config.yaml
n_layer: 14
norm_place: "pre"
norm_eps: 1e-06
rope_base: 10000.0
init: "normal"
init_std_up: 0.024
init_std_down: 0.0
optimizer: "muon_variant"
lr_mult_o: 2.0
schedule: "wsd"
decay_shape: "linear"
steps: 8951
Each number is 200 + 40 x the weight over the matrix's rms, rounded and kept within 0 to 999. Layers, rows and columns count from 0.

# up: layer 9 MLP up, 1536x384, rms 0.2, rows 1131-1148, columns 0-191
# down: layer 9 MLP down (transposed), 1536x384, rms 0.208, rows 1131-1148, columns 0-191
up1131,132,168,160,164,182,155,137,301,177,165,154,186,160,202,191,225,274,154,239,213,255,201,158,173,173,160,195,190,181,232,188,151,179,164,203,222,218,200,208,198,200,157,249,210,161,233,171,207,194,221,199,193,126,228,161,250,243,243,211,197,181,205,192,154,210,187,182,171,265,208,195,236,203,213,174,131,176,250,190,213,262,214,224,231,182,226,225,193,204,183,203,274,150,189,194,220,185,155,175,199,243,214,274,162,116,232,215,267,137,130,110,181,256,126,154,98,257,178,228,188,171,154,222,231,220,234,171,176,166,331,203,121,154,178,186,163,216,197,219,151,206,158,251,212,213,153,245,178,169,206,145,178,204,152,199,203,245,259,211,236,217,180,205,193,209,142,293,317,232,192,179,223,207,128,169,295,210,243,209,151,134,95,167,186,177,180,209,257,219,193,198,249
down1131,201,246,168,131,169,154,199,190,204,149,198,316,118,176,203,254,230,183,180,208,205,239,201,243,209,152,146,251,198,157,148,146,256,206,184,208,263,208,156,190,216,159,196,234,169,207,143,226,197,170,215,160,211,249,286,223,138,221,201,215,258,249,167,190,160,153,157,183,229,182,207,206,186,255,168,183,201,176,180,270,161,222,209,200,235,148,187,180,163,216,200,159,255,171,119,256,253,214,261,248,195,210,131,174,190,317,223,239,149,150,185,187,226,167,156,180,136,159,198,216,178,251,221,218,202,196,216,247,184,248,215,205,232,132,147,112,260,285,207,221,240,118,190,168,213,244,248,191,184,150,272,226,175,151,173,128,220,214,216,249,122,223,243,187,307,231,226,196,218,252,183,139,247,212,285,171,174,184,221,314,184,197,205,213,157,182,167,246,225,284,194,214
up1132,235,259,215,234,147,160,169,129,113,195,189,207,227,273,67,104,145,233,240,206,260,228,252,231,216,197,189,209,213,169,149,136,201,226,215,166,156,172,225,191,208,240,161,165,205,204,176,239,183,208,222,180,96,198,161,185,163,244,219,238,192,189,156,211,145,284,229,165,168,173,300,126,179,152,281,143,195,212,238,247,218,169,183,188,224,249,161,240,153,195,136,189,162,149,166,134,181,231,168,238,171,206,222,278,174,176,147,188,180,196,211,233,154,192,183,223,199,247,140,189,193,256,220,167,220,175,148,185,248,142,205,247,229,162,221,214,159,133,257,176,207,178,224,272,177,208,253,179,227,124,240,257,221,143,140,196,173,275,219,204,208,206,152,241,166,172,205,181,161,119,120,174,204,197,162,187,120,172,133,185,185,232,245,217,182,212,198,243,214,198,188,238
down1132,223,130,262,168,185,221,116,232,211,183,154,171,189,254,218,177,223,189,220,158,250,215,256,249,169,218,211,195,194,257,202,156,199,243,237,199,127,288,170,187,117,227,214,223,239,261,170,231,239,173,186,207,168,189,215,172,116,261,227,260,226,142,169,188,279,222,187,148,233,180,219,211,161,138,160,153,211,189,310,225,152,217,238,181,230,210,238,208,150,168,265,189,194,178,226,220,186,207,126,212,199,181,177,280,149,175,82,191,130,259,207,238,59,198,308,155,231,128,116,173,220,184,230,252,196,279,244,152,234,212,200,167,205,294,260,160,231,243,200,141,239,112,160,278,246,185,223,265,208,145,218,180,156,243,196,112,212,220,104,287,209,208,252,200,132,200,276,187,141,234,191,231,194,176,82,230,198,177,174,191,196,280,190,233,192,243,183,294,184,201,202,221
up1133,198,151,232,206,132,220,172,227,193,212,217,246,200,198,215,231,192,212,263,195,258,207,212,217,216,172,124,201,204,296,218,215,164,129,202,198,273,212,225,226,194,187,268,247,206,235,205,207,264,184,231,183,212,155,247,196,200,203,138,199,237,240,162,160,237,160,267,207,137,134,175,147,167,202,178,262,219,196,155,219,181,187,117,146,162,208,205,213,218,243,195,116,239,203,172,201,143,213,162,227,221,173,147,120,238,228,217,189,192,212,280,208,208,148,152,178,160,244,193,236,159,163,218,225,233,207,194,104,165,201,277,258,200,239,162,216,160,158,173,201,207,216,213,224,188,178,135,183,271,202,183,140,207,167,232,190,217,203,259,246,218,168,242,194,246,252,223,221,164,138,227,105,231,207,202,258,243,186,222,228,189,171,262,184,167,240,230,230,251,253,126,122
down1133,156,146,199,205,161,233,202,338,198,133,196,184,195,194,160,140,194,213,173,204,213,278,191,156,266,179,172,226,197,241,160,220,198,163,179,218,280,218,226,127,123,295,236,226,263,193,241,176,243,132,258,157,199,188,219,249,188,255,224,211,241,223,132,171,183,141,218,140,249,156,219,191,205,213,261,207,171,286,185,215,250,212,201,216,182,184,260,210,215,116,273,214,233,222,214,209,153,214,232,257,161,241,169,188,293,223,160,166,222,196,198,211,190,239,241,197,294,199,176,170,151,202,264,251,208,209,199,250,91,144,193,269,238,168,177,239,217,193,200,239,148,252,242,205,140,211,167,218,229,190,126,188,250,229,217,205,254,201,182,190,216,186,223,188,214,261,200,166,238,167,211,104,180,208,228,187,199,233,207,215,246,117,152,194,199,180,175,239,218,264,246,230
up1134,177,241,158,145,129,210,218,190,221,266,176,210,126,219,197,127,284,195,183,225,251,246,202,254,157,225,196,221,246,177,222,219,234,262,253,170,199,176,153,213,188,245,270,192,194,132,257,208,248,238,192,199,179,183,157,184,141,259,170,205,169,232,220,203,269,248,243,180,147,174,185,185,173,201,232,169,208,130,121,152,247,196,161,268,165,218,235,240,197,136,215,204,312,238,198,290,244,212,183,274,284,240,122,225,283,285,276,228,117,184,154,220,180,205,250,204,201,196,197,199,170,172,285,129,165,201,231,260,212,209,230,187,192,208,226,201,253,269,267,127,275,160,311,222,169,259,223,182,190,259,219,108,166,189,203,222,154,228,219,206,315,215,133,239,236,245,218,210,157,197,184,138,192,186,177,270,223,94,239,248,213,223,268,197,266,257,170,195,174,220,270,177
down1134,123,179,261,232,180,246,121,196,104,201,161,164,236,209,171,251,273,144,248,226,147,208,236,170,182,227,202,247,236,239,200,248,174,159,168,178,254,220,255,150,156,213,212,228,182,129,219,207,247,237,168,215,218,192,149,200,226,230,163,212,202,213,165,239,269,220,177,258,225,179,130,192,175,139,209,229,261,147,235,175,132,201,169,202,182,267,196,244,212,206,237,221,251,231,197,162,185,139,191,283,214,230,221,209,162,198,150,208,195,222,176,234,215,170,264,246,261,190,248,135,199,104,223,249,146,185,269,288,173,228,199,206,210,214,211,190,211,196,227,240,240,272,187,162,192,219,159,219,136,219,173,206,121,285,170,200,228,251,213,230,64,224,213,293,230,145,209,152,176,235,166,147,251,230,277,181,194,158,178,271,246,205,207,273,204,202,261,163,160,178,231,134
up1135,228,190,176,190,241,144,259,254,299,203,156,151,263,186,202,165,157,164,264,206,167,223,164,179,231,180,173,205,262,185,209,176,182,227,216,148,216,196,130,195,242,187,190,216,267,202,244,128,226,250,175,236,168,222,204,188,206,169,175,220,200,201,234,195,203,168,181,118,231,180,170,165,185,233,208,246,249,207,168,261,214,196,235,222,240,190,166,207,209,262,109,162,167,222,205,162,160,169,151,233,248,323,152,178,221,157,211,183,268,159,211,172,161,166,238,168,186,185,216,148,167,176,99,259,286,125,267,145,160,174,213,217,150,212,255,224,246,158,200,254,294,197,188,257,138,211,221,152,156,185,230,233,212,179,268,205,208,182,222,174,244,140,244,130,211,204,158,183,130,198,255,279,153,151,163,153,142,196,216,206,199,144,203,117,189,233,213,193,236,177,177,200
down1135,262,195,170,123,188,160,241,179,195,183,184,189,219,170,146,288,154,175,220,188,183,231,219,195,257,208,247,159,172,171,193,111,184,170,200,248,190,309,162,198,145,222,253,128,224,115,193,175,224,230,260,205,199,261,181,236,247,110,260,220,254,245,171,235,165,175,172,188,242,197,211,201,189,262,274,125,250,226,179,234,243,157,157,252,205,191,265,229,125,289,174,257,190,221,254,122,225,199,278,207,175,186,157,251,209,218,154,147,229,185,151,229,238,245,220,218,234,307,172,166,191,189,217,194,176,116,253,94,195,105,253,164,239,199,215,219,189,222,229,268,199,172,222,188,147,256,186,241,209,203,255,202,185,238,158,123,201,202,114,119,251,175,197,228,197,275,259,220,152,245,130,149,154,88,249,190,249,232,226,212,202,150,170,135,225,185,209,226,169,210,234,257
up1136,137,159,258,174,185,231,206,113,235,175,192,237,238,157,199,201,191,224,130,206,265,173,213,256,233,227,253,204,221,183,156,146,189,213,183,223,222,237,144,175,227,243,259,177,204,181,158,211,122,169,124,237,207,198,158,197,214,220,194,199,201,154,174,241,153,167,161,178,214,222,238,210,182,138,275,240,216,241,209,200,197,155,150,245,224,269,283,307,232,162,181,215,197,123,210,199,200,252,224,206,155,241,168,191,198,264,207,221,263,210,270,191,166,203,189,143,181,217,175,195,177,194,223,203,194,166,177,207,215,153,230,164,146,165,242,170,182,188,192,250,164,227,159,230,204,171,187,204,183,185,184,133,278,229,207,195,141,201,173,171,166,126,161,204,173,256,208,189,200,178,266,267,157,186,185,221,235,196,187,148,228,259,261,199,203,152,196,252,208,198,200,250
down1136,195,209,174,152,170,216,184,270,244,170,155,249,249,166,226,202,173,174,251,152,259,183,202,233,184,238,226,146,128,190,159,222,180,192,180,198,210,225,196,183,120,210,189,189,250,206,218,184,184,204,255,214,208,171,226,246,253,239,239,202,188,181,229,225,155,157,116,204,155,184,194,221,180,173,257,144,202,185,151,180,184,210,183,221,173,184,196,218,202,228,156,222,156,215,183,184,223,204,200,168,243,188,244,260,252,123,256,223,224,223,173,220,178,162,275,224,156,175,259,182,225,212,223,224,264,211,242,229,143,137,201,199,242,236,197,189,232,252,207,115,185,162,151,170,163,218,144,241,197,236,218,146,199,170,143,264,203,162,238,218,150,118,182,245,253,214,171,233,206,200,164,228,136,250,181,147,171,251,182,238,190,188,266,262,154,230,215,90,297,221,174,223
up1137,199,188,196,211,244,182,171,156,239,269,204,205,237,224,219,212,261,156,180,244,165,154,138,126,221,200,212,202,191,174,208,231,199,184,154,186,155,239,203,235,234,250,159,170,174,199,180,91,149,209,129,272,195,245,253,208,201,193,249,186,190,203,220,201,197,204,140,163,172,185,111,170,244,180,147,175,214,187,185,219,186,152,190,244,180,192,217,184,211,137,206,231,180,154,258,175,160,108,275,324,228,269,203,251,130,206,195,200,130,200,200,183,264,162,169,187,199,176,182,216,229,251,190,236,237,196,255,176,215,230,133,187,237,216,177,186,187,199,164,143,274,222,217,162,235,194,192,209,345,137,184,220,242,272,128,155,257,207,185,234,189,190,204,223,186,198,205,204,148,199,210,198,192,152,256,185,242,218,175,189,194,258,239,213,219,264,247,222,185,152,251,165
down1137,212,154,152,139,194,208,240,166,174,234,201,223,209,252,222,218,214,231,188,214,221,185,187,138,167,143,247,162,205,274,227,233,201,194,281,119,217,203,174,278,168,292,178,144,184,273,156,159,272,154,207,163,186,164,141,177,200,103,208,197,212,230,230,177,136,160,108,176,197,149,251,219,172,238,183,226,181,172,206,215,204,229,258,254,202,217,168,219,195,195,248,166,231,252,222,151,207,172,243,185,133,195,216,229,176,204,212,229,117,199,232,157,187,167,227,152,171,234,218,235,174,196,166,215,196,190,215,216,228,188,143,200,273,270,238,152,170,247,197,186,168,164,174,285,222,158,218,221,246,122,182,219,207,227,118,262,212,217,149,211,212,197,247,143,234,196,175,181,185,174,165,217,223,154,187,194,219,223,216,239,176,206,250,228,206,257,137,211,187,149,225,201
up1138,185,203,143,216,208,265,261,150,188,152,257,212,138,197,209,213,191,139,207,225,215,193,185,269,176,203,183,257,225,201,150,208,213,147,203,272,149,220,231,244,205,187,264,250,213,161,187,156,183,210,205,198,235,190,173,221,223,218,217,148,194,162,240,179,171,226,203,174,110,210,181,224,227,129,192,141,215,197,196,203,265,222,166,184,152,216,184,228,194,246,193,170,218,253,217,250,231,246,155,117,203,226,268,229,181,174,195,273,199,170,202,197,227,192,202,209,238,175,196,211,197,223,163,176,218,249,117,212,190,201,217,258,212,195,176,177,173,240,215,198,204,165,171,138,155,229,227,220,262,206,174,145,194,265,273,115,184,220,127,216,225,246,243,227,234,191,120,187,193,159,230,196,202,258,173,161,217,214,234,198,224,259,162,190,196,217,205,179,197,204,140,264
down1138,139,183,226,204,235,171,281,240,250,84,256,201,201,181,172,146,198,214,180,259,170,184,240,246,158,175,201,243,221,197,230,235,213,171,223,192,185,216,195,266,213,174,173,202,220,223,143,161,187,158,240,248,221,246,231,203,205,190,168,134,179,214,218,181,258,178,224,168,217,234,249,180,257,202,278,220,176,219,172,183,228,225,250,199,174,175,203,157,213,176,210,145,198,183,188,259,190,247,173,196,239,127,229,231,169,221,181,264,227,214,209,251,200,200,223,172,118,197,217,154,235,182,228,219,204,221,182,205,225,223,192,156,181,172,168,173,169,224,210,163,237,189,232,180,236,190,274,226,211,179,216,260,204,201,235,233,219,205,230,180,162,179,237,153,195,244,163,125,171,227,227,211,208,212,188,204,223,196,210,148,216,165,186,199,251,187,185,33,227,263,250,209
up1139,248,119,209,187,234,118,196,207,186,249,223,199,188,137,129,108,242,232,188,178,162,249,220,228,171,203,198,185,213,198,215,295,211,212,160,229,202,162,229,125,239,261,174,155,153,160,157,135,136,290,146,200,248,143,241,191,189,198,287,214,176,166,217,185,240,218,208,141,205,216,165,137,202,179,172,200,149,158,144,184,211,179,265,244,217,284,258,264,65,224,171,172,192,199,131,200,215,238,261,231,209,184,176,224,205,249,245,219,232,139,208,262,222,118,243,208,131,183,224,205,202,160,170,152,169,137,216,164,170,240,135,253,194,208,233,172,149,174,213,202,257,206,226,211,157,149,228,141,211,223,228,179,237,201,275,167,167,239,145,208,282,204,183,228,303,172,156,231,210,175,189,190,241,228,232,238,205,183,105,152,170,189,289,278,361,216,154,205,250,250,168,167
down1139,285,128,246,224,272,125,155,211,189,253,240,179,239,219,228,255,259,239,196,260,195,139,241,191,219,151,162,257,210,203,172,223,179,186,183,184,178,164,145,261,227,100,237,139,265,186,181,295,182,116,128,181,179,220,186,216,172,142,256,192,134,150,236,206,223,205,246,170,212,198,139,176,198,115,213,276,196,192,178,221,187,174,154,198,176,215,254,159,220,297,203,186,142,208,211,301,220,200,263,198,120,118,160,180,138,283,157,207,148,237,165,175,206,189,137,206,209,195,190,194,189,215,208,140,118,170,166,194,257,232,252,320,238,193,149,234,196,223,181,222,227,230,206,124,139,210,111,236,183,183,189,185,173,234,149,206,186,121,229,232,200,204,228,247,192,150,200,178,202,214,201,187,181,186,142,169,226,154,227,130,155,176,252,197,290,318,176,183,215,184,188,241
up1140,183,153,186,203,150,204,208,244,171,252,245,199,205,151,236,246,239,228,176,292,163,218,159,194,189,241,250,200,151,232,242,246,244,67,205,227,231,220,157,155,193,207,184,193,182,219,179,171,132,185,163,218,199,202,130,184,184,218,263,215,286,173,141,239,173,227,183,240,141,163,241,182,224,206,177,215,141,188,238,283,236,190,215,229,180,180,193,168,146,281,152,228,163,228,227,202,253,235,173,171,152,150,210,213,187,180,166,234,153,145,266,152,232,211,186,228,152,176,154,273,189,175,136,255,202,227,164,193,194,202,178,244,170,253,227,146,300,231,148,188,241,225,204,237,200,208,190,214,309,225,190,192,260,189,156,134,204,145,244,181,187,224,158,274,228,244,262,216,228,221,204,208,235,253,179,234,154,262,89,258,246,272,238,129,200,205,203,230,189,251,231,224
down1140,199,168,213,200,130,187,134,226,152,217,230,132,232,174,204,184,175,186,161,232,154,206,186,204,179,135,207,263,115,204,220,231,211,142,235,171,190,180,192,208,218,222,230,207,208,234,184,154,195,171,169,178,242,231,197,148,211,213,209,263,331,209,236,252,228,191,176,230,134,204,121,104,146,220,257,210,197,222,262,200,184,181,198,261,234,209,153,186,228,219,150,245,216,167,167,197,222,234,231,228,161,215,154,178,154,210,158,183,280,243,117,183,172,334,207,198,210,167,144,161,223,257,209,192,162,252,180,161,241,254,152,208,201,237,239,225,225,214,181,162,225,252,202,200,224,230,226,202,225,203,213,268,176,168,207,156,243,141,183,194,203,207,218,170,110,282,178,247,172,142,172,195,156,233,164,135,207,253,216,186,209,204,273,139,185,205,199,204,172,188,123,193
up1141,87,165,171,180,264,189,203,182,272,146,151,265,273,244,233,174,213,200,198,181,215,256,216,236,247,176,265,268,185,227,178,108,209,321,127,222,152,89,273,183,288,147,201,196,184,163,280,231,253,172,147,223,216,241,207,193,196,207,206,156,177,267,185,158,271,76,137,240,210,134,199,271,216,164,228,193,211,165,206,194,138,175,174,277,110,170,219,201,199,161,166,160,190,198,241,182,144,190,254,190,209,208,169,159,280,160,127,189,167,210,149,242,118,216,70,199,162,160,172,203,159,227,172,216,216,159,232,183,164,255,231,86,134,194,156,190,233,264,222,231,161,260,239,155,232,129,255,202,208,180,87,218,171,148,206,226,262,162,160,188,183,231,246,215,209,284,217,212,120,170,181,230,182,235,248,260,185,242,206,237,176,253,204,98,230,215,222,184,140,228,218,194
down1141,175,233,225,235,287,158,176,198,236,248,213,217,172,172,273,228,221,159,287,227,139,192,239,200,241,250,135,165,217,154,222,254,162,250,228,188,295,207,222,185,201,199,137,156,246,263,293,221,245,244,225,192,166,252,194,180,186,181,159,204,244,147,167,103,194,111,259,195,215,221,201,192,304,147,156,233,199,183,154,159,124,161,179,245,194,197,287,186,112,201,196,192,261,165,150,204,166,234,283,203,219,179,171,226,159,186,234,146,238,147,239,169,143,217,202,214,237,159,110,132,202,266,203,282,208,172,200,200,185,161,183,148,160,211,188,167,167,229,104,146,169,157,196,150,173,217,245,140,150,241,196,194,98,192,175,230,239,159,213,182,215,132,299,146,152,229,219,245,186,188,181,235,235,195,266,241,245,248,190,287,210,237,213,227,260,218,198,185,203,249,155,192
up1142,195,198,172,169,223,298,208,222,224,218,255,255,179,206,212,204,209,212,162,207,223,228,224,137,151,186,212,227,163,292,237,243,301,158,205,203,180,213,153,113,182,208,215,205,218,252,252,225,186,168,281,183,138,108,199,249,192,225,213,130,229,162,198,237,199,287,200,118,283,128,230,223,127,154,238,146,197,171,170,219,185,243,112,207,179,150,161,211,163,228,221,221,189,233,234,217,215,156,236,263,167,199,182,232,215,196,239,214,191,161,178,151,115,248,167,155,192,250,156,169,128,181,245,154,122,238,167,221,244,275,205,162,182,183,151,194,226,160,206,278,319,275,184,201,266,165,146,184,185,199,180,209,196,172,148,233,158,263,218,169,228,202,150,171,249,127,225,226,264,206,132,137,227,279,219,220,213,250,181,183,168,174,172,124,209,132,172,224,174,272,259,215
down1142,156,202,162,265,219,201,223,240,156,197,177,187,209,189,206,201,172,191,230,219,202,193,252,231,153,224,145,234,229,211,245,232,217,205,121,197,274,241,223,191,273,235,251,197,303,206,246,119,227,189,287,211,220,213,169,181,255,201,214,185,154,214,222,149,177,162,205,227,139,210,119,204,158,234,154,205,237,101,235,176,200,196,168,203,260,162,153,236,143,272,182,164,189,260,185,211,186,227,225,220,240,236,224,199,231,153,258,176,220,182,235,237,201,204,266,229,188,228,217,153,147,207,210,203,172,223,187,175,229,232,247,165,249,223,273,147,156,73,174,241,216,206,165,271,185,224,248,207,210,167,273,210,166,113,149,173,215,297,231,211,222,220,199,234,256,159,238,193,254,166,226,205,214,145,220,146,183,190,208,195,194,195,139,160,136,225,146,257,223,204,220,178
up1143,240,239,259,262,237,185,218,202,94,179,150,210,183,174,191,168,192,235,217,194,154,186,221,148,224,161,181,194,139,199,175,223,202,272,242,253,200,165,180,125,269,210,275,181,163,244,197,218,235,168,274,224,228,206,127,233,195,238,215,158,225,275,152,172,218,202,196,185,145,162,214,250,190,210,219,271,186,178,226,153,197,188,239,137,251,153,261,208,171,199,145,199,207,237,241,241,180,200,193,188,97,139,224,219,185,204,190,164,231,238,197,234,259,169,189,185,214,262,118,170,185,200,106,307,180,178,127,214,138,188,160,167,248,145,251,189,240,189,174,194,238,270,174,210,187,248,156,211,197,160,224,212,197,210,157,158,124,273,273,200,169,219,228,221,237,192,193,250,245,130,225,183,182,234,190,265,250,172,231,235,251,236,220,193,186,193,271,188,228,182,187,210
down1143,167,141,132,240,175,229,193,208,178,213,173,185,181,254,206,215,219,225,196,148,219,181,249,197,183,159,213,254,222,203,244,165,157,211,219,216,245,209,214,254,189,254,194,202,206,181,229,201,223,176,188,171,192,202,204,161,203,188,245,165,167,186,192,201,169,148,162,186,210,159,206,246,179,206,195,135,215,169,210,198,209,158,225,234,128,252,221,196,136,200,257,254,180,165,252,173,216,115,308,164,242,205,219,224,169,232,202,195,199,209,190,235,178,223,167,252,249,239,262,212,207,168,299,170,200,187,184,187,213,253,159,156,228,167,151,175,172,140,204,184,141,180,213,203,160,106,175,250,160,172,159,258,220,176,184,203,287,163,194,201,194,201,237,186,226,153,134,226,151,148,207,219,190,194,131,205,183,225,218,206,185,198,121,181,234,282,153,244,223,155,193,231
up1144,211,228,238,245,190,211,215,188,161,79,171,172,239,255,235,211,260,186,155,214,176,212,213,175,199,186,205,175,169,212,204,205,223,270,235,162,198,151,171,183,224,214,185,247,223,260,177,209,176,230,224,175,160,161,170,196,231,234,145,198,281,174,180,181,188,230,207,207,171,243,210,218,231,210,179,207,175,191,132,169,251,201,161,175,214,298,232,192,219,129,142,162,246,208,243,196,245,223,195,254,175,238,167,154,212,279,266,179,198,225,224,220,168,141,260,172,185,143,260,231,208,246,241,190,226,215,213,202,205,201,206,174,197,217,242,234,190,206,185,184,160,219,186,208,224,202,237,225,208,153,218,210,207,168,128,163,169,158,142,200,221,265,200,183,166,179,202,267,168,167,182,139,201,127,192,218,221,187,156,257,198,171,186,198,207,235,185,173,178,201,201,205
down1144,153,156,145,182,195,171,200,183,155,177,157,182,171,161,189,198,128,178,221,226,180,192,203,223,188,212,146,145,200,176,223,220,138,224,245,150,207,181,210,149,186,199,220,205,197,169,212,218,186,237,235,253,173,133,240,201,220,201,266,179,195,223,157,197,170,220,176,185,184,226,206,241,219,229,213,242,229,224,265,178,178,192,232,226,209,152,202,200,136,209,219,163,230,228,162,257,247,181,176,107,191,196,213,153,232,190,231,227,230,158,239,166,216,175,253,205,206,186,128,201,181,173,220,175,208,156,209,212,221,211,220,189,193,182,208,218,145,179,207,229,195,193,187,165,152,261,184,208,192,134,151,192,131,194,208,191,183,196,217,238,216,170,210,202,163,196,190,157,282,263,109,271,193,253,188,208,221,183,222,180,172,209,238,243,200,174,193,104,228,217,169,243
up1145,246,218,250,185,179,167,179,187,143,125,232,145,214,144,153,133,231,98,189,221,262,119,243,134,192,224,242,242,169,193,152,193,186,197,195,193,184,207,131,188,162,116,247,179,268,173,202,171,150,230,196,195,188,273,215,174,257,253,214,206,185,243,153,228,136,211,212,182,183,157,224,151,233,251,188,102,314,224,202,135,217,239,291,93,181,229,211,224,161,265,186,227,213,180,141,231,197,188,303,245,149,152,198,224,172,174,276,191,244,244,208,206,222,180,190,200,204,205,226,211,162,254,294,168,198,215,161,201,208,215,231,245,225,266,164,162,238,248,174,210,144,152,227,251,197,182,162,161,214,150,263,197,265,247,156,123,222,238,176,207,187,172,160,180,149,227,250,207,111,243,253,228,141,199,139,213,188,229,178,256,205,268,277,178,179,231,196,191,141,189,208,301
down1145,204,268,216,161,202,157,232,131,106,140,230,249,196,207,184,178,225,212,222,213,127,216,269,232,176,130,206,214,204,182,263,160,193,229,240,257,210,231,250,101,69,244,146,206,120,160,235,185,233,248,205,272,177,244,200,200,206,246,208,233,184,172,161,169,192,235,227,140,188,130,232,237,171,206,198,180,176,222,238,189,233,225,188,181,158,171,175,159,275,176,256,205,220,204,223,127,168,184,241,207,203,186,204,158,263,191,249,248,215,191,201,198,192,265,183,173,246,254,235,204,204,310,234,199,174,172,149,191,226,204,194,256,189,124,202,237,212,135,255,199,220,197,230,153,105,228,150,129,182,176,156,226,255,195,189,154,218,195,207,263,191,273,256,291,178,188,167,141,174,191,294,189,222,158,255,200,176,259,256,187,181,192,228,176,180,216,189,263,208,159,213,146
up1146,256,263,219,218,193,203,205,180,185,179,241,224,232,233,216,197,153,200,280,243,175,207,174,180,234,249,309,210,318,291,158,179,199,139,235,263,214,199,202,175,203,203,197,254,252,231,197,209,236,173,229,206,151,207,214,250,248,196,194,205,144,202,241,161,198,178,253,157,172,177,199,221,150,252,229,155,204,129,246,212,177,171,194,125,235,283,182,234,162,171,209,170,158,175,220,185,173,105,166,175,186,270,185,145,221,199,216,249,238,195,152,193,253,167,199,199,201,131,187,195,190,167,189,191,208,173,238,213,119,196,187,242,179,194,229,179,254,156,104,145,255,219,242,238,201,206,250,241,188,157,185,240,170,149,181,214,163,194,258,265,223,187,190,198,192,190,178,172,219,216,193,262,148,203,192,198,206,225,172,155,191,144,221,191,238,157,255,177,153,151,258,266
down1146,187,189,202,188,255,180,163,238,196,211,195,255,182,186,241,239,245,190,278,234,171,223,188,180,209,254,243,231,229,218,209,141,216,204,231,263,173,214,166,145,241,193,168,223,252,210,160,228,199,184,147,155,251,184,169,185,207,221,172,197,194,239,227,189,198,239,218,174,245,233,208,252,162,167,267,264,121,233,291,109,161,250,165,220,200,187,193,205,203,182,242,222,230,196,264,290,218,199,182,217,193,244,231,201,178,195,192,244,244,201,225,250,209,199,216,166,207,245,161,177,198,224,189,301,190,187,218,257,178,173,184,295,148,189,197,200,231,163,223,136,250,102,204,239,257,206,147,231,161,221,188,243,202,151,190,172,214,211,214,230,164,184,221,235,194,153,196,220,156,218,176,232,168,188,176,265,238,212,213,244,197,255,139,183,216,172,258,225,221,212,196,191
up1147,164,216,147,185,189,166,195,173,192,177,168,239,245,236,252,145,221,207,255,210,149,239,219,192,151,119,209,215,134,188,182,231,173,219,172,189,187,197,190,138,151,191,242,147,153,216,216,138,257,146,137,210,181,217,172,220,237,174,224,173,122,242,192,245,171,182,226,287,187,214,185,262,167,163,212,214,163,186,212,180,230,125,139,186,164,191,193,166,248,178,211,244,126,168,221,198,271,119,126,217,215,134,218,114,171,210,215,215,172,167,181,174,220,179,150,258,149,163,218,175,168,198,257,189,173,122,206,146,184,204,169,244,223,108,176,206,290,232,203,136,267,183,188,160,182,193,220,217,231,146,167,181,160,229,188,160,194,226,243,218,157,145,288,260,216,193,191,113,227,213,216,239,214,242,236,173,155,176,172,176,195,171,318,121,278,238,140,188,197,236,232,263
down1147,155,235,197,153,244,209,227,148,209,227,196,193,189,180,231,202,232,205,200,226,214,247,150,243,203,191,217,185,193,219,217,139,290,207,157,195,175,241,187,192,154,228,172,220,189,228,260,217,310,165,299,155,195,243,246,252,124,214,133,219,214,201,232,128,235,197,200,219,162,196,267,242,218,94,189,128,158,135,173,202,155,139,198,243,255,186,180,226,220,217,243,213,81,135,226,230,212,187,158,212,163,172,216,245,211,225,220,212,162,274,194,146,286,165,236,194,220,194,209,225,142,230,154,193,287,215,202,236,172,226,187,173,210,179,206,258,239,155,126,157,240,243,169,190,170,137,224,143,227,143,164,233,203,185,193,174,177,250,186,227,226,111,184,209,256,240,178,226,203,183,212,188,227,247,175,192,196,280,181,121,200,173,189,192,181,205,220,124,170,199,174,235
up1148,218,197,211,219,116,93,203,195,235,173,172,249,190,218,226,149,287,187,239,173,243,134,174,186,224,199,240,227,224,206,188,156,175,108,253,159,144,195,229,226,252,206,207,154,152,190,202,176,236,186,247,200,178,151,185,284,150,236,302,220,190,184,196,196,208,209,202,308,234,139,188,206,223,244,276,173,218,217,99,246,253,247,199,268,233,261,191,178,202,188,232,260,207,141,190,228,249,182,230,210,262,178,192,217,180,192,171,216,207,201,234,159,279,138,219,141,164,209,232,270,206,183,225,163,198,184,258,102,149,204,218,162,150,165,117,154,222,228,221,189,153,176,204,257,283,164,200,213,191,255,228,194,213,159,206,152,188,221,193,245,144,196,200,217,151,252,311,210,230,169,211,213,228,195,264,188,283,231,173,182,233,168,175,188,212,255,183,239,211,205,244,223
down1148,166,115,166,198,267,186,279,212,226,193,123,194,228,250,233,214,246,184,188,233,205,165,195,224,224,245,179,230,223,175,247,186,268,234,237,298,252,235,177,165,222,242,174,249,221,209,214,193,224,198,163,172,164,209,219,159,263,270,195,159,153,235,261,228,236,220,246,184,208,165,216,193,162,135,181,245,225,232,244,221,199,171,203,193,185,208,208,181,225,213,191,272,176,282,214,261,156,227,229,183,167,191,153,135,266,149,246,256,185,271,199,216,203,206,274,141,218,114,241,236,225,189,264,193,96,164,177,242,192,227,158,175,164,186,231,179,221,282,254,182,121,192,236,126,155,190,145,131,191,226,113,206,191,264,178,145,182,272,211,180,184,211,257,200,217,180,212,152,229,181,240,157,163,231,226,152,192,232,193,214,220,215,179,206,191,183,228,230,193,238,202,197